From a checkpoint of a small transformer trained on Wikipedia: LayerNorm before each block.
Each number is 128 + 32 x the weight over its row's rms, rounded and kept within 0 to 255. Layers, rows and columns count from 0. Numbers have three digits each. The size before them is the row's rms in percent of the matrix's.

# down: layer 4 MLP down (transposed), 1536x384, rms 0.173, rows 1068-1167, columns 0-63
# up: layer 4 MLP up, 1536x384, rms 0.176, rows 1069-1168, columns 0-63
down1068 090:049100185120133208140087075127106096120090177125085176123086163121085128113053130106155160128090099160167156135118116127092118110116158102165093146136078058115136153152159133136204115089139104
up1069 121:132106091156082049158102168102202196100140168147177115129148123103092112116143142128087105084113061075075152177167117117050103089126125070168193163150114085144141158126093104106095132141133165
down1069 082:128101162144138174119152143095185124142131156134092115156145108101095133138152142140147132091114127092086133151123172137110132115138104095160139149116100123124100108136129115131218119100125132
up1070 092:165177168095094154132099171042167136166100121154156026118144125147153107100127031105113081124168094107105093148164136136026136159125138141191121116091156153137161162088087066115112133099138138
down1070 098:146151184071181184102138147111103160121060182166089110158174157178110115122114111159144140118159141179193181159196130151129149060129123095153123122154140176160171167091125177163185140128125150
up1071 101:198142119188104109133120162133144141199152068177079134110079140158125105139106160119134107144093154155159138114186115112117143118200138124113107083138119110142113195123160192121118138134145116
down1071 100:160107166193119127106126175071029094133119130222139109121096127102056068128121168181101163086149140138165122074120109179199098146157128091096192086117067138152082064137136166100125111132095087
up1072 098:198131168130125134134111143141173104172219089114122094090178107165129098147173182159117131166165145150108049162104145093188069142148101120140193098095128126141151099053118086128104128111112147
down1072 104:083144116147101133139121158115112083123113141117175193122071139187168109127155066137159150092134098126130187132116128131127087131166151116151133094136121123118191140100125083138145132075112134
up1073 109:115084138133171115094099150155116174122094125143091122127099106106158130148133123124135136170138146099086108139101160094124145161121151151130112107148166117160136133095092189147137109128158157
down1073 108:126139175111130140144157177129094146087163170109092113095129105137132137093106071124108098110114129159074144087181131202119105148070185176095198171154084112159133157085078108089131125111087130
up1074 104:171164092174141179121113156041174114134135158221122155138085158140135131127164150072100109186115096131128105168082084114103141101064150077163123132147148080169181132083100086109139181145097168
down1074 103:149111105190172062150185139111077089177161140147081123074122099122115151154125157119122088078048125116103126142134122084151113131096086090133127166138137177185111070097182073097139119157156131
up1075 100:133139107062084147156135106080122183124099148157096094081110097123145129125085092147133136132143099121060117184116092151140163082138112169108134171162121124142174185118130102155154135149162101
down1075 079:155144099107150162081114157128132088174119110107112114180113062126091209127157200124086126090132115146108133155123096170146111121127094099147124081161152157153099122146102125158148146099070132
up1076 100:131171165035138051085116102070153134104148164126116119120088142192151126088175130104128152124076141169154129158067132172132111093129131147042102159197157165117082101158096073139123095120154090
down1076 082:115119117137149171100253181144109198141065161188110121106107108108132047194176106122164158107104074135105143159107135106129105115140068105178167109156076157087115120142122183116137121121129136
up1077 111:101150153134153074159172121098184129182090131153148127120167103175135150108133171133193162110074111158120080219162107201125155135132117138109140142095083120098140098140092149109134132104146128
down1077 110:076128209121170134099131114098121121142104178181144175168147103098165144104140143114098102111010158080109127079123155097126069163154105101111147098080135065123130145144172209150135101110141102
up1078 089:112089101124119107121124123167188141100107111092169152171150126150097169138157161148127132114156130167118130136130137078120146202094101049134130075069082127122142154121175161155176125154115171
down1078 089:111099138160128100102115087114090046161125173036136110108080107118123059162158143151138108155166146155130113161125125144120087158113156074049166140115066141169135115102087142122175151148162145
up1079 094:095092102156098105172144055156146166137131164241132152110132193137141111106156132120140121156093167141115174112106168181098161133146117093082136057110113116104069133123021159163117128128102124
down1079 101:073094139108093163074154101185066104086119160125109134202101168119180136125104139131109167132133134156152121155098183119128167116156095078124052179128113166100112111121147145126169132059173119
up1080 103:149131158096109139071129125163163130144157156119110063125173054092155101127105173235087172133089145141144079107108136141169178100076148114067163124053133177064124190175158132104080145067092136
down1080 096:100160165122060107154116118124110162141124154127090140116097098034149129143079139172099081087091159097172122117107140102153182178135150120094122118172181143067130083098085124123103130084089120
up1081 111:074091118128125176102135072136135082113098091192159119118137152108057043124103104121122129107127075144156078137172098119121152147197141100154119132128132185095130112124130109149153156131124133
down1081 114:132103147163101146137079149145104135103090165101157212163142172150077159115148113155131096139096144118148140156125156064078192078072086133125114100130087108063107091072117162141039161090128142
up1082 104:117126132122075118127148122181137102117085145167169111163127099131151124082074194131214116140043120178115102134112130180101118140075153139155139110176093137119129074145143094157120140131108105
down1082 096:141097149219107144083159087100075154079107118114131121113128131130143154071080092214047135149139116114123127108092129078145102135119136102138166101179120080156053163117077152130105152121089136
up1083 104:192137124135155138101195064206147089081106120106147147078127094176122126073142075180078169119159096173069116086126147105160151098152123113123089108139116171159124123083089099093145183124115134
down1083 104:126112153111120107190184131102139161110131114087144110156148101148107099102150126108121144118143181171149115100140120145133149118119054126116120094029118121078104122125096154119123089132097120
up1084 085:118132148092154089186126139136181097150122195151134141100085142162092152122142169065113160074112132190175082147106042146149136148151175129084069104131121095088130089104108119126091131134070140
down1084 088:148122084132134156155131140134029188145162117142163111157203132098126057130135131089097124209179125088140115160128187124083079049124099137181185151099124139140141148110132129083182139177102120
up1085 098:167121108137130116128146149137130177111167162104109075118103164143087087139098116165157106082063118160150131206146169182115137097144139096147158088086089122129115121142144075155090148098169124
down1085 107:139184153126146104169128170097092169135177144168173142105129144107101119185102121159167112118161075049128140076092130114107209123157072132142079075107156118216119086166136099084135134147123103
up1086 101:148064133045109061132143114116222145119129141116146169084112089081105195073106157132155103182134083077120126150141119159118096138120197123170082104120130150130107145149167131133138142127114145
down1086 109:164111164133131078106052071113111069170089043150085147098113151171169115132137151143108094124148119125125095087120156171158079192113147134170092188104125110128140121093137094135084096061090178
up1087 091:088194143178092126155127098162134118140140132168112065131141101142117122134076088118130173150099155161143125161158157124074161179063201169100176142130172091086101076118126104141062165096115129
down1087 100:081173087119152144136138140112092155069177150103103160134125137079144099099149098209151145091138142132130096088109200101139106117150134102107159155096092102108150122138110108090215113106183134
up1088 078:103159133098171131146076098115157096112089158190151110072099132130165084141095126098182129142135119110109121159119136137181123135146083125124160143117154167088105126136108121137060139109098193
down1088 078:152122115121125135164134127139124118148170167132112085106177117080132170156095099155130169194152099167151077125143166150135112153147183152109115168096108148085127103128114153110138180122130121
up1089 101:099105095120093111143145156053154100093187129142100155084162093109131081156146117102150165091189087115069069176106177123089136156110119139129107143182170140086090118163156159182113144151111136
down1089 095:111118114117165102172183110113071120087088075189106134072102115147138080131185179107119035095174137122145130083128121094092154147129077172067126072158122086133169138073100087144107141093115158
up1090 103:120114155180126133116129165096069175086132123088113145087154136159105106091083143140181135127125157163139176120129131138153176093117127162151151137161125148077092142124187129178069127151101098
down1090 096:152100166086110158112121120109142140127151158149120105140122111084117160141111119147092153096086121093097236098097093154101119137137088111137174114135128155126119197131138120132178067118130154
up1091 102:196142117148131168127111122107169090079091106153138090123156125086137172051145119147157099125110131088069149137098163163089109124145108069122156119167127095117110130083141117126186114137160093
down1091 083:126105160144157148101146148097149132118145138122065120151126144112089124174121146167133119085109120156099147116114126122123129116110122096129174194151100119121144098106098137121114080143078126
up1092 091:144058128142124136135114098152110141119126105110104126105144124091146194194118122131137124175108100137104162147114118156127114136120127128134089125105124142145144074124078106073111171173059079
down1092 088:109144155132109129126163141094155076132126148140145130126104167108097143138076151136085112083097169093125131141094173135065114098154161150152125139142068105089080123074153121158174079135144154
up1093 100:177155127149159172105093155174218167128161069123115140115114133119085109153140115138116169120103135159100111115127140170184130110140171114110115076175171148116165121131108183098117103079127135
down1093 097:124140101158124158169155077102092086161085125136158154122051074168109129131101121195140161125129171090188129115188118162141118142120079130138165141117112168159056100067135150075086086096147150
up1094 094:136125103100165133162101126112147185188058124083124156166090134081109150143099157089144157109126085185124159087098148132146124118064145170148214152146111148099145139156126124124176164090164138
down1094 095:130081121129116083118110130144093069135166171110162091101138079055102094124141067069131122144170055108119132071161164169129073105186148170179110120089127143194143111101121150078146110147107113
up1095 109:127144099175156074144155100190174141137131136184117064152121158057144163137138115131147146073127153150049108146167103156078127114164116091126050111115116131115115137126132079111118148163128127
down1095 102:109123150122179163090121147122192131066086152086095156137095170084120145096163197073153147132079106124134095142088117116158129089150134152138114149094150125176161150095134140044150073110152107
up1096 104:128132144133128171157115134162155141137097153141098100080128097095132097084172169112177119125178085188152093140101201071137160141150144151163139159114218135112147107142193089084096114147170085
down1096 107:128125159116092137180149108115146149135146160085126167126123124082112116131112116124114124184171133114110189115123091160126112127166112045182113071073154093134166100121111149123094140123121140
up1097 087:144183201175108152164171154158121188110093139098145127072131169104166127101123086207142141130143136144125122141176145064176083095132100102110122088122155166182103085121089132138105127165127118
down1097 093:153107106148164146144129149091058054080080107033138140104135082086137140118157143116178099115122137136093130117134150149103162157105107106235155114132108182137095167132123068145131070168116116
up1098 088:144075116117119059132151158112109151103176128142088119157210088100071081136103176075184075099147078148167163148117099060091162099117089170114139106103095151125100075144157127139184087108102070
down1098 098:092124186060106129125112118178145093110101111148125145135119124155119141154121118158120117080107159100083145112147179146069134146040117141150113151130168052150139102135139122113100130149094144
up1099 093:128110100154132131116148085123113085122149144182185141140075093150147164128193138088095140161190097150112144105122122098124133122141131046172125181181093133139197148145114104121119116162114110
down1099 098:169134133145102085146156144056110072130105133128105101098150093139137167115091127148099172072120128148115143105079107189058165085128120195143150080125136168101074110087088145153156173083147064
up1100 086:183053108148130080148112101143147097094091096127120139102143202154118086086102145111107061080128127099095136153167133119129104148122130102179111100193118146058153167127024123094074139140145099
down1100 088:120147077117140102101126089171152115126129153136102118117151142127107066109170160110106126196134094120136077129118154127065087108151150148096138139134115144132161051091165122149118135038129118
up1101 099:127094092133073107166152153097129107113055132132134153147122108104142107101135102053128149106145074117113090096173088114116099060149109120170147123205084114144119127131102152125175166163117108
down1101 107:123108162082085139125083152145142196074124186155106133164107163150121145189094139136115102036105166137103118118120132132111119144139185160134149182103120131181156134118158122127088148152159138
up1102 101:100103143104133155148082149139088149156143096119193164104120094151149166140176167140159149168150094164131116118080160098158136138137096135152141155117098218083077071122154157140114166192125093
down1102 104:121100059117135119086117117119129116162146139128081177088141125110114188152102135115126126109154157142154173061093121087154165169221128154150178120105146142067087145183071111153103148112101115
up1103 106:160159126116136154056105085082143116197142132097141119159121171159116133116171093185166101134132163115108241112161103129119173125134171167142078125112129137157118094132154139139195113147066085
down1103 093:104151129061128174082221124142068131129082110157151099197090125160142104133155113138142096152154138122127173164114088139146122106135096123144148093139096151074160128170185108136155109112084169
up1104 097:143172141147142123118129077087140137147134083084179125175149156132140173163129047185154080147090098165135197160164157137095086078151149154121092068118073102106115122139120138193160132186130123
down1104 101:110094145135083078085116177112127114080117156102073181082103095066092148072083095083131182167120138124131172087148142168079131157168102105105160151112156129102132137121094100119118095111123087
up1105 117:073135124089101102121105109104183101126193102105135148103151094129035122189162132179141106126128096160106149111145144144194132208114118119116140119137101149123138068103127151103142162126095143
down1105 108:105170135120151111156187146124071176168151125126088111170162103181139100124120102126118115116159156139092099186146130106125103164157177142145128102097116137141165149170124110119161064073103108
up1106 107:078142131087068158158057188137135160154074131175105126073071125180142146129107184134056146137138112154106087119135103167110137097159131113171052137090152124161107170174106148124121152149117119
down1106 104:154131108122103085146106136146046132037134138073148143224115114128139153094069130122098132157119171094098120081184093089062141161138138167145077163087117098192129114111143110138050133133071113
up1107 093:145126126139169142122126096090108108103164136141155086121130140146112140164126107089144141154136112162111115156103130138151110104149178077125073173094127152079151163100125144091120108144135083
down1107 097:110109151117164142106088081131081154104134114074172108092142132129124102144108159161148122125138151114166072089096136051110159177124116153196140150071166095140140162075165155073111036119156148
up1108 125:170100118157150134118113117090126149112165166179115090127125103119137153156093064173139168118159118173105139190102061186134125077054144121172140161207079131157119146163154075093141159176086122
down1108 089:150099133153120171114118141104213134121127139150105118138108119141095187165126138142098153084079123108103143157108133133126140130108133126139135149145125124112102122135169099156150117131127138
up1109 077:109132137143126162127058159080176106165110112067145105133157093168157046137116192155165103111125114157140145105065133113149175171099148164139129146124121150136087131124073145138113164105148064
down1109 085:157148109125115108107157106133126137092145123165111176108127094151086121122151104064131130133110148128168135137183161093133094096140103122116085155132104118124151152137148107137146096131143112
up1110 096:129127120092177133058164140123149098104135137144218146099097146129141147153111104089084064155127083163180162060149152084115156193082042120132158155127145077129107188088147125164116147128100109
down1110 101:115121118111149132175165195146035086104104068060099077107101184075160186118121156182131091080161096121148114131098072168150140114139146122134101097065161170100097114214152103106166121124144105
up1111 088:128087106091124124111103056124194135177086097157125115128093172111112165088145172086127112202158131170127183131176181160150079146176142170111152113157139092070038141104086120034137097186137135
down1111 095:121078133074142082105145114172083065163094108110130134066100096114083178147156112138145139115157134125160093140071105085099162153161117088163054133138120135077111094098134145134112165072107127
up1112 105:122185160111164135181129094084141086140115143101094152151044095118156128123158088153141102094149086087122191187108096102168143108127131095143151196111106123107147198117087097117101151118161165
down1112 111:150156144130075142107137143148060058175135161144092130105145107095120070167064105155102182162121141119106206089126118065139166100111171089168130117166111105163118170100124121158120146084098174
up1113 077:146142129183125105128118107124159152151095157121192136098177129111134108133150220182144102078122116139063147145087080099148084081122143116168204113158149135121108130109154104155121125148146129
down1113 080:090169124123087142102099108151103029141104149088121122161144100158137113084121137129094134158174114141128075194147137154140163103138134101127111163152123203126148118085158119156122143095137136
up1114 111:099133101087131152148132151177079172156082101141125145107151152202063131103115158133157177167101184136130118123133114102118086137125146088121075116160151108162070117064188106187097141104099083
down1114 104:136121069134087126125140114119097124092107133014198100112093112125110162089124142138092079106146128121135091101152211114136151114144123144104074165172175130194185116098144133138087128176068172
up1115 074:155117091122155079114126113165168133138099157133154122118165142132108113179109149103154103170112119130108120150143127137122126055137134180105125079068120140144158196137168205079164151148165116
down1115 077:122109185117114128162133130185056098111171162059114134152108059151124123129111076116132088174167163164161084140107115102119133111127099153126094097156071142169141142105141091131096113130093153
up1116 091:093125188133084151194195121151107133170154133109134096143133097123140123156131100137139106088149123096088139090068090099168124145099137098127089074118133121155082142094117150144115131141164116
down1116 103:146115184090150099078107126131066117129100148166093072206168147114144091118119142126122085115186116110147107147118118145182087115080134141118112118136077101081114048112146116134104094117079120
up1117 111:078099101098134123174163139083153123092173157095087130104059082143120122100171122159128115150162093148122092136165126157081094097136123204106206180128127138143113124134069164142116155107105083
down1117 111:123163145062064111124124101101128106154167103126104126121123039152095130152024128094128097133115124120115094161151133110151139113129126125098122201140108155127084131133141089102124093120103118
up1118 100:103132114166125187103156123099145082164121126159221154053144114094171138129165109170111103145173131133110144148128105143115084162072158170113134113153164045129128176095166149126124151107183153
down1118 102:158114110138151121140165183092114131120121133076126097177165144101104128068110095102141141194111125116141157103187135107097106065147061118096097155109143108097175089147079150173111133130103146
up1119 101:147142079106205137106079054150144170152119109146086146122117121123139145122052085152138119109170124143164090201057146077091122158117140140104120135148125063033109149132143103169123106151172165
down1119 106:156123127091113103125125190133120103095145096106169173142107170114083126104057139173066148124151154156058109136103182111086139172104119178194062073054154176111103064137106148164161118093072174
up1120 111:114144092162126133132042104115114123133055146089075115150146126118131159116162128134126119125161110180123115135073086117139080122098150130131085191132111125112172170129113129137127106164111163
down1120 113:130094145134165126122120133213163137130086118163108096110178115048119186096130069171174182129120070131119093050068091086185112195165132046119132127112139161160177190112169121148108109124167092
up1121 079:096110117091104150127113154106103109141078092160054156136175141134118083139193148129118126131115094124115177141131185106117107133117107128165122134134153171095117130129163128143155112095071177
down1121 083:112082152091201132140127103152084175136164158120119129109122113041105175159118160101099160138177141084166084175138153073155156174116084117135144145083198147123118080117156114091156159145129180
up1122 101:176163090142130126110124079126092185138077105131068173155121155108121106113184101127094091165114133123085097151103120136117101116115101115117106129105106104140138058128053116166142164152097153
down1122 099:086110132087084129117100067071046136116158129109145107084151149062096211120070139121112097137189113145121121082144099182081080093151194153075092116131104092090154141119164124090128120091101160
up1123 107:149110119113148073136139108146118089106153128155130114115169156170175106076106160155134103104124140118084150115161091105124101132101092113160113108151133115144120104201143116123095119119145172
down1123 116:126138110124102093152142087150189097158182177152095116147138095119211120122110176095107112140075145087135111078097074128134145077134153136088105155148146155101159138141145115175119137125111078
up1124 095:130090077124090082102097121083144099109164132183155144129140124133125145169132107147157145184071076107126095176066139118104076122139127057068147148109134183081139156114150104144070152173165137
down1124 097:064142114082145097174092071185046129125104156135131085126130119073136150081046115107139128146123153146122139110142121098134116096156105108089097129202122116090105142147106098145115050108126133
up1125 102:160114128095112119139106171117137167196145102091122063127124091148193106172135105139111147095085124112161088127125177147171111115167153112103074160140129167143109119187113140121140098140138153
down1125 095:157098154166107146089112172120099044106095135180135135130156142118124124124088134167114152176172146136152117128164148128139111100179051179111160190131135124069132148143077123150157130097107121
up1126 109:122171083156145152183131158150118093174168130176172144101097146078088136048128129114153144156155097102133128140133127061175137181103185076104125112112184114149103148136201104111197150113066098
down1126 098:116139119076120116136143133167181111160127137086078194110127145123140158124124092123107116134056147129079121113112113155127139148119161141123127131158094124088176139142132083141102128147169137
up1127 106:141142178128087142126112130098122100151167130175151153099184134107151086169199125112174133117139109143151056136169115072164125105108112095198107055104135130146145104155125105143105119132093111
down1127 112:192170163098107157176173112109130115125128116087082091090121081072067128149127148134134132164101132103197121122061122064153140089141123179106113091060134133113163140106083127039124107140148140
up1128 104:104150175112154126143105121143140154148170147082055078132089163116090061157124157158139090158125174160156131140130053124170148127130079125096051169118119156118043118154090072094127157175181163
down1128 096:125109155102136185084095158104095097183070131153132116095107078096114124108156166124113118118094128169182116152123052141134117113115106097076131131110112116173135140099070095087181119133145120
up1129 098:149133095127108143101125161079124090179155155120109104096105162102197141159144126132127142158134108099176092099165159175150152094110147127118105136084068127137124110153153098132136161142129016
down1129 088:175123131086118165182117178138145146107104191115182104160120203078123186151138165114147122136074139118136110122104080142124079134125171077109058088075155102116168102147102132111120099128122137
up1130 101:128130119077104105124074108054167109149085123085143156182120161169115169168131073138171162149119133107098111125080152128099124147130124122126150134130088031109106142119159161088124162085106057
down1130 108:151122112137157144109173086152093173095153137100096122138206142108159113130121094150131162181134131162113131116079189147166154132094115160152114164122128122131141128111184138118165104081098065
up1131 091:137134106183096159089115061162188159143089128141058126146110137132133120140119080223130113113136164115104120121133065134099161082109142083136104114110143115158078151149121176104155127146148158
down1131 092:095205190097106098121111163133067085131119128162125135070126187158164102101159137129148127114172180159163080139148126101092155135108148131108163178168073118118131125111147147092096148078119209
up1132 105:158076125161162164137078108162149106125047099163156049150154117168108163133199082056085082142145165116127096119109148151110082137105091158122072150152096129149079120139090103139127097098097098
down1132 101:142157139113139140140171121118097155142081104106149060141132114077120120111133144159100110102175103123161114215202133160143093153092158067134149137146094098118137205074145157146144076072133137
up1133 081:160158147144151173142159066114091128110131156160141112118127118147122117065073091084118106059119160157124143089147107114078098092114128104130115100102133062201144198070128121133172069083139178
down1133 100:118127098088088085123119187138077141102105102134079157100137144113141153149165123151125142193135136084105171068077133120151189093131101130156148104163163165090092109153133159112100205180074070
up1134 073:111161137084135130117111166158100149127096173073093125142159163160094112085147136093162137065157141146139123133146102167161140110135084091195117132140114165103093154140107143108147183092107172
down1134 076:122140124111106138151109119080127062154132152105164170150138063124111143116079131146108094190172141161120116132116183102096107192125129074085116161118122148111114095137124132150096142137131083
up1135 076:153168141162105166130094138135187172091117071183140134116080176127108065043121124115103150121133102102082103170151155156110113148124140051139083126145157105129101099090114120064087131143156107
down1135 081:073135081085118080123036076182083070117098137127118114090155101178138165056155099124156122151114132139130141107119114148144140163149082147123118102085103119122116131103094145152144171101109091
up1136 109:108128109112185062161166123153124120157117088099100189074071113127116092175095108129138079116140134136134074065173089141118134121148081179180140114120134143149117128132116062121124143145119128
down1136 112:068073109094167166114109176084115146168148100143113133186118126049111132098143113093132179163116148130114120112101173163153210127174119134111128113132111120135197107120116121054116125094093148
up1137 097:104081148208133164119137176175158175108144143156160109105129145163100124147129113117133098090140068141092161183108176144109115116183119142135167111054156134046124144146135108113093089136116141
down1137 098:171104139118120178111082074108019127123110137132128114108122130185125128099102125101159099154121140128137047112112163116084141131096141101155125135127091140169160119173139127137167141152151138
up1138 096:131089127078124124127121054158125139118120165144106151164156070071119091123145171115089078126138132140115140121097103137130168157213126143089160083145122164099094149108115107142176163170055107
down1138 100:125151123105180096116077086113113093113130155160129179119143081125158096076112199119114132100136080158155147153139141116142140140118116118165111119138108117101116090117126084117171135132167097
up1139 106:070130159093128109066192166176129104113185163150083089130154123156128126140077110131112144125078156177099124164170073128122123137102096215121098108079152155085097108108075116182129174127108141
down1139 103:126152125150118128157117075103034169115145125120174070212136138114107113184104204201114140167109097126168122134085140105114089147128115064149114093116123141161071163127066070097116061125106077
up1140 095:116155147135161148153137102171137115078140110156185153119135128153115105140150123135198149084083122133079106112137142115179102145095102089137112127094079144104139165152080112087158122107129098
down1140 107:095162159055133067108160120144150126116113141120128135159096056100108178163078112103184142133182088109092074076138131115112104087134120162100138137153064109071131122100110075112133052136115151
up1141 077:202130112141167095147126063133149116109081167130112101136087133097033079140102138120159106053114150119124110104126062119117158113131131171083132160094101131140076157138064143127089164158170092
down1141 081:141154144116068076071099137185082103097106111056135122095091101196141157083116100120165144159124095124181143141207106144127111109179136037184108160131183159145144095143150143106089143112121152
up1142 115:109065104085102102162119100114149126119172115135142092120167137145081152125192163089145118124086116084101136114089087126120125138137126145160181148085196166112117201139115086125112104102126104
down1142 119:123111071204163139099122112144102143054123213142182106129139142147089154153104127125165127084026129107136124149157235116113171125127123152202131181190109165153182160104124105090194100090090102
up1143 110:112129140190096100101105127111142119091146118106180123151122157131104152159139143155132161069097146095145148139104100120113167104106160111128107136077161067145136084102132134061166111161099135
down1143 113:120116042085144089200099124144190122077150106117096127141155084122104167124102132160090134155185075162123112073112106095099099139147162082170090152137090100156145180131111185077118147080178138
up1144 124:132162110106106151114134179105160167064163084129122194135122117134134134102140125107180138045100139071123042093104121174166143148101182126213095125142098164137104138088137147167129153082112167
down1144 126:142136142112089145100100105105091147091115163090121200077124132166105142059109125136076154104105140089149063127084134140049134105135158155147084126089132075113129095118125122188158150053127113
up1145 112:117113162176167109151131128076139151125129177156132118087107111100131137116103114156122188085194189103208106162131106183101111088116171137156092110202116122115117127132154103161117143152131117
down1145 107:096109121195126138122149113094183151123139156140119116110151100141141114117135111167093116160109105182093097126109082144133148127156150085118107150140141113087181196106138132110173125140149139
up1146 110:154143100137118157184121141200153133087158092152137089105165126072127092139178137078117155119189112121113113115124082131129112132113147111116116099154122095135145152143083116160159126142086190
down1146 109:134117112140102137132146117151062096132126110216140106180158131120120165083134144090178128107134138152084124082123110153138125120146149149159088189197066187162103090104186131087120143120108112
up1147 077:101188100127174119162132135165108134153088110166090097148186135128108144126098154109130085052138143143074102170103131159152169115119158175074141051139104115158134164113156116127133103126082169
down1147 082:101148129107070112165150090113133086111098130093116113133118080107145141091141106112147114115188078126146099166136110131104160178207132156138122137116091110178088060127127090170169112081098151
up1148 098:155098099216188125146141173115200108155133151078129090173133152203120086118138040145193146092146097127156144128151166177119104148146106111122116117085186072102133144105135109102131105153112109
down1148 094:129161119164141068190102174128107081101139134135160164084140135102131103120146144141134121103133187091086114129130123120090038093122107114157136067125148146146110106089123141142183097110098125
up1149 103:144143112115189108125109138185188093123160155064089139109147140078131149110151186088204157173120124123096050140084164147163104098111136164091124101148132140149100193114115070123070194146094154
down1149 093:134085151095134100164167119103099130151186139124097118081139114133186058120057099162068117160145120123165145109158143183106192142106142116135098112140105091118146116175042077133145113082145185
up1150 088:103127075106110075105099135145104060145095153106121165102162135072147148138133113097168100182042130159154136121116139160159133176133126115130109156103157148089141133129146137141148108086142102
down1150 092:124145156158067130116103120165154181108139159159189111133151126187091067133142131129097138171206097091140144131091143043090128137090113118094143072119136138112105189131095124100106155042137071
up1151 117:138108100154147066120151100152194098136128188172109086082103127102095152142109112130111109249083114129106184123139167141110115133077124126119150118076112157074119165089105135093134099179102134
down1151 121:151088147071113146144135139153135117111177093116120097132107124139115147167074142144107160157088131158156109117122156167145133096133128091092076076128143158162109105123153183121163109147192075
up1152 100:202137119162139130168155081122168154110136140117159113124168173153125119114090104116138120149179142081176130163132163127138135094150132111105158087109119188149137201117172186140165095128119138
down1152 103:169077174109116122151136054115060055116092133154121136160122143071106160179121110170077166201138173071113104050183120089121100093130105159132137115120172206142047123170161106120156170102115136
up1153 114:122068064099096099137091172080191097154153140142127126158133156119109092133169135200130156110171174070137101119133099086124152175170110132168120133151139157111130106120186135170133126163099142
down1153 120:121097101120100091084142150150111083116139129117122076140091099136093112125112092116091113115141082097142152094098114181191147158143142147122099176135110126110037158161111100166134150056116094
up1154 108:167127156104202113130170093173132149049148063101137133163138151101133166071120130091128099093132187094128126115178167178118113162153180087145145163123134148131109114108084084136125162153142138
down1154 108:132150133159144142105081152179130080126103153071126135153102175090128138146100089121128111138108156158109089150182119156108097121164063169083148133173092124097170039132120102153147084189128192
up1155 096:131147143078160130106153131094117084162106153132109151123156085127120144174146046098148114124126087174123136107139160129113152147106115138140150125166127177104103144110146126095143123142108085
down1155 103:117176114122158149143106158140095135110084201162124143148132119122206174179072176121161159134182126110072168100157114103195139091158091131190147158104175138179135137114145119086136102092089085
up1156 108:089140143104122162141066134100115154138168143149103123110122162090131131115126086154134074172090127110092092065137098170099078145122100089090126133181145091146124117137100161123097183135207091
down1156 093:141166138106078093094103102048088078092173181103179180122088166110102059174090144125170147070093130125120134195136110162120115139133154106129122159114104183124101093123090142138117168135136079
up1157 115:060139102083116090166128149084180147157116133139151170077104092110150118119113107134160151111154122098101154157147132144088134175150142117168168109069078145105147107147107162081149165140128180
down1157 111:096109156116107102170184124104139096087140169184108068143122085136135159157170113126207120182164131073096087150090080087185108117132093122113103142126134137111118101087095209138110162166119130
up1158 113:149162171112141165155115084086167160138163106163202149102103110164154177120135178118129136127225155188115109180152080105081093154155122114140100170168061137112073090154102129152185120165124148
down1158 115:145109165122076107120064150104090087135096202099171124155076138135118113129089100102163108122178117159148125190146151123081091112144154076187170152102040084130131104125087162108131180104095145
up1159 096:116124140100168100168126148096094112131106087132101130178147080126086129087173126153149133090137076145128118163094179144079151152061150112089190155087124122162130117117170096151149145115072077
down1159 098:127045075103117142132108155104146162172062174119183136120169129104086143176114113151132090143113152087130182138188087109125063108123169156181108124149174211117168166096109100158166103154144119
up1160 113:150145142073178164122098121122152142193118052138185144105115132108112148170090117144136128146178077135181127146146082080128084152096075219102105121182146138178125098113116130086123097149100122
down1160 120:109173134097074163136135122150067158200130057091076153104111076190138167118133146140102139093184140077113145137105108057132133087119088080123069142161176143123177155035107106099126135107104191
up1161 102:071091186134084104125121097105146138160148149081058134082148158123105120155091177102092127116119160119102187119153158141143204161131099145131120075127132147095182098113159107149116132135139034
down1161 088:126139101106134127081147102100061106069120098147113139145114127104156132120091152089136084128109117088149115093099134130117136132129120124127108094184113172092179139137134177143169151139118109
up1162 100:106155106061134120173121150104128049136087135134123136127133116175096166102093145163139068144165150166067149126144087117131136190170137150100139104136131138125072196138141170187108133102203129
down1162 106:061150135113175110135198067135075085177137119133110142075118170120079143104183041113167121165068121095087161143159090108130154107189112132127103117075132124160147160098147097110148148139141146
up1163 079:119137074206103132118129115196125138135090129085106091143142146100120191123152124113136129133065105109070101094099152163088189124107102104152169144119126141131151123099111114126113112133096169
down1163 082:095162097128111115148123147091088105136098108068121105113127096112174148121171085097116104158167194176124097074114156111142211148105137100136139163112175097120139128127117118164078150111174077
up1164 086:154118111138119117158151071154149100163152146161136134131177157133126142087180166090146148119050140112107077118114125105118135154122097140076161029098129159038086199149143110130104136133135137
down1164 091:121114142134096178129088108136097064185100133159133176124149111134161117138163135138114154160148142134079075160138054128093220114144123108119110122120130152156178127197103133099145178153115169
up1165 106:138156150144072124120099144083138125147083101134102150133096102102126059179074068058145150177205177127110131116168077096108127082099121148128147119123185104134124172081131108090087104147098156
down1165 104:143130182111127164096089101144138130143182149163131115062055143066116106113151140127149072130148097127107137134118068136148144200163097135087134114083138153145160116163134163131127074104169161
up1166 084:186080085078118140158182122142131130151135145110089093140160165125092140186144070172105132158135162098089160159131212123148094183093170121064130074131110129129171146141167139215140181104083157
down1166 084:134158108074166118159078112114056098108056160125127100139123143108089133063088139119111170166172140198121085126114158119147113110084106149107137072068150093164106074136100108174147118207136113
up1167 073:073131109117158141140108152153129111154170100179171123162107123125042131111127098115140137078096062095127106101104082114099148118130136092116117114166019093177062170111167136098162072143108132
down1167 088:132179145083082118173143084124171115118133115139055145146137140143170094102082165178102158165119187125115162127141225183128162089145166178163133140082112120169109084121084105152134137131117162
up1168 080:075180143046155134140151151156098150185108152045102172152125186131108148110143138132168122098121080112068122087148114136057061120085145095115117107138150135044123087132122128109163084104067150